Weights of a small GPT-style language model, trained from scratch on English Wikipedia.
Size: 16 layers, width 256, MLP 704 SwiGLU, 13.2M parameters.
Training: a variant of Adam for these matrices, 407M tokens, 6205 steps.
Each number is 128 + 24 x the weight over its row's rms, rounded and kept within 0 to 255. Layers, rows and columns count from 0. Numbers have three digits each. The size before them is the row's rms in percent of the matrix's.

# down: layer 3 MLP down (transposed), 704x256, rms 0.0702, rows 57-70, columns 192-255
# gate: layer 3 MLP gate, 704x256, rms 0.0752, rows 58-70, columns 192-255
# up: layer 3 MLP up, 704x256, rms 0.0733, rows 58-70, columns 192-255
down57 101:090095115137128086127159143122126151094092149176105131116103113096139129072146154122115082152130093124113126135145125133137121132174135161165152124117142115118139105099157120153078133121140106
gate58 125:142138164143152120115122147129119139091092127148178126114112122121097114132156093167147119142120130102131147123122104148109069098090109115135136090153093130131116146094135134157123167121143137
up58 118:104106119139127126123094125138168118171149145094082132142143142150191167128103160110113135100130114145115089123135141139147169102168105103085134157088146112136160094139113130092110087142147122
down58 111:116110164150123124137104136097116131133140134106150138123155096147157183052136084071094111106125118146151121126089105133101117095124103090111121119143146135132101092139147132116141095163152118
gate59 075:084136125161101116138156108167113127150129150166143130109130119130114094122159146101125108119129123122155115177067100166111122117118089126147112134127106132139125141099108130118110108141158093
up59 082:105058124131127122143109103135137140153115082144141125122105156131177138092150138091109083111167121145077143167122147141164110113151152091102103096119097106129127124140094149140132145126125100
down59 074:144134119087142132131169177111099127130112130118119059169139104149108153131072151172106119135104127117132154097139146115128143108171159128107158127109075130159121185129147118112164161127111130
gate60 110:095123110134162104135111137120132100142123111135110139107154131138143142137101141080122161130159105108142103081148105093114127156124088146089162153142172105134129136120131148116085118159097140
up60 104:124129122125134156184113090137127160116135143146098156164142100111121124124116166114142158119155103123155124098125101105146105137103112120104110150125121134133151147129122115123103132106119146
down60 112:134119168139164146154121180127143103075156136127116154147148134123144098122148106174116110131129178157092155145123145156137122076132105129116114130100122150135098122125105128118153129090163118
gate61 106:109154104166150168128156127101113101113125121126102112119126114100122142110139131123143096119159099112157123140147126099171138126125118139106094089163151143117124108105096114081164129146136104
up61 106:136113154093099073146112119166124164151112134128161146145116127132140111129127155120084153132103157126116128130121111169076126133107107120138160155109112121148119148167136121158086121138123133
down61 109:129109126084129079139118121127152142137127128083131124131110145092162116100119135091084122131084133116113106131132122115089146105104111131128110138143095134158131158114176122167112128149119137
gate62 088:115072143158101100116121142115152123113134130156082112110112123113122119096138157140179112105132110149132104142145110185145107159105141119179109116130077170132137094161142124116174127187130108
up62 090:130130116144109152104129115130128122106165105109108132111130118171139151108119102095089097156099074142114132150112129172102093091132129186165081119093082119153158137152114105065177119130144171
down62 093:136156131136095116077167098125092106127224151131146132146128120140114148120165110154064124112096155159141103157136143177135128115115126189135116123123126136112121120169196125067146128139118202
gate63 104:150114168107170126125156112132141143120156142123105155120149120154178121124105103124107140095138107123101133172101135158079172094057152127128093097090089141077125127164103112181124105125135140
up63 100:141115106119135132161118078161146104135121152122148109182124119114128124145137124101115114131109135143093140097115149071143159143122179138126080137166170079135112142110117119109125144112157123
down63 106:104135110130136133092103135125124112161084150141134126138128132135114113183152137134174112173130147125165108108134128114185088158163108132121142162144116135204115101093146158119109136135138123
gate64 084:142147150129123119106149125132111123104121123143141155095081143111121119116139150149091114151133103161102105119055140102148161161160155106102101177152121079134136125129120101133155137101133116
up64 092:123124113124118132156124171132141127134168134130120162169104121128120114138137190118158135082138129152131124159131111135110153159103089161144078152116123123163107117093131114145115134187143124
down64 089:128122150111139138117148089107147120112117125102116105105169127119147168129107117100112097113127117097136129160188090134128073123118129099146206063104147164122126150136160139135113111108125101
gate65 101:138107145119102150097163116110129113147106095170131125197142165107127135085137123144115116110128109107121125136092117139139152087176157147154097095125133134127157135125092114097114110101135118
up65 097:127110149132140141103131147110144120174092099156158132081108121131133106128136137137155150105153111138111069122071113091124127149130116146090127106130165107126140156124078069154133162109157123
down65 102:141100148112140134127155101108147145152095128119144158144116090137122090002141101118145124122146124117135116132118133097122109126103142145142092084123163142121115128105112123085147159116131123
gate66 104:145109161136145109072106134077134136098094112093094159132109121118136146112076127156103109088090134106117155119123075100103096136146075110105123111136144116119112127142170133151180117158105142
up66 100:149133108150133167149163147134112184105156149148164097135152168144099164141172137149131138184153148094154153151152141145148102103124137080125165195156135144110106119141142162102081162149130145
down66 103:124124153164128172084131171122117109113116116133131147181107137124117156012156112136122175138169165108146137137122109169126075107146112114117128100168130114148140136134140128138153141159179152
gate67 098:127118146158123123143110140147118143113141132106100144156145122123129132114127148124108170126151121132149141159103113132147131088142143142120096163100151108149108093183144132145141190101150133
up67 098:125115163136147118119140143115133105140137123137131150099105118121147129127158166127171123129127144086146111107148144129154087144079087118141192125133132188156121121098114166113120140138118108
down67 098:136133158138115145150127103149132164126148130072116112171156114127151119073146165163117162128151099114167115134086124131112166122146151120109105149117142125169110070146143145139110153121143145
gate68 057:162104128113186136130127108110131127094128147094170093113124143155138116144149107091151106131131149105174155084094106118129114156094117125141136141105128154155093165058116116109144169126148146
up68 063:155102140123108126139121085122126134096115149128126132139125134146123155108116080135143112115143115150129154158134121124100127097131162125132108137164123137128139157102083137119136135150146132
down68 055:139107128147118214164115162114130108099129137133092110121139149114112155138087117139150151080131125142094170098129109076169137160136133148141099144175162095108163141111130149107119158121169108
gate69 094:079133136128127116148098124106142122128108111141111151071154119151145147132125150127115133121107142105119119166128143170156081106185116114130131170114113138164143143113099180102103126114125111
up69 093:151156111102133098143132116086123072126146140109163177143138134113121131130105129083139091118112172124138132165115147094151114144135149111087108150118137126143102120147109129125129139100129134
down69 096:198122147122080135119131106163108109132149136127150158158135101059118083135133107130122083122162128138140135112119079101107156184094137143103152119141154131089081104141112085139139142130114125
gate70 127:121082128088147134121169135134112129161135148082132109131129125139164087129117150130124139145144167143092135100152084149148192164109134145132134176145147102144106122114112115120172178121134166
up70 129:109104129076149107116140127097106114132122128093150135134122146166151156126163161157115118097107152138117164138126147130119159114060115093123147117140108138147111133118135155109176103159110115
down70 126:156128124135134135109141131161116128180145120154112143131167119087112065188068125124140139157162104131117103120125113118147138150179120148146122164111138142123129074136119095126141180105128160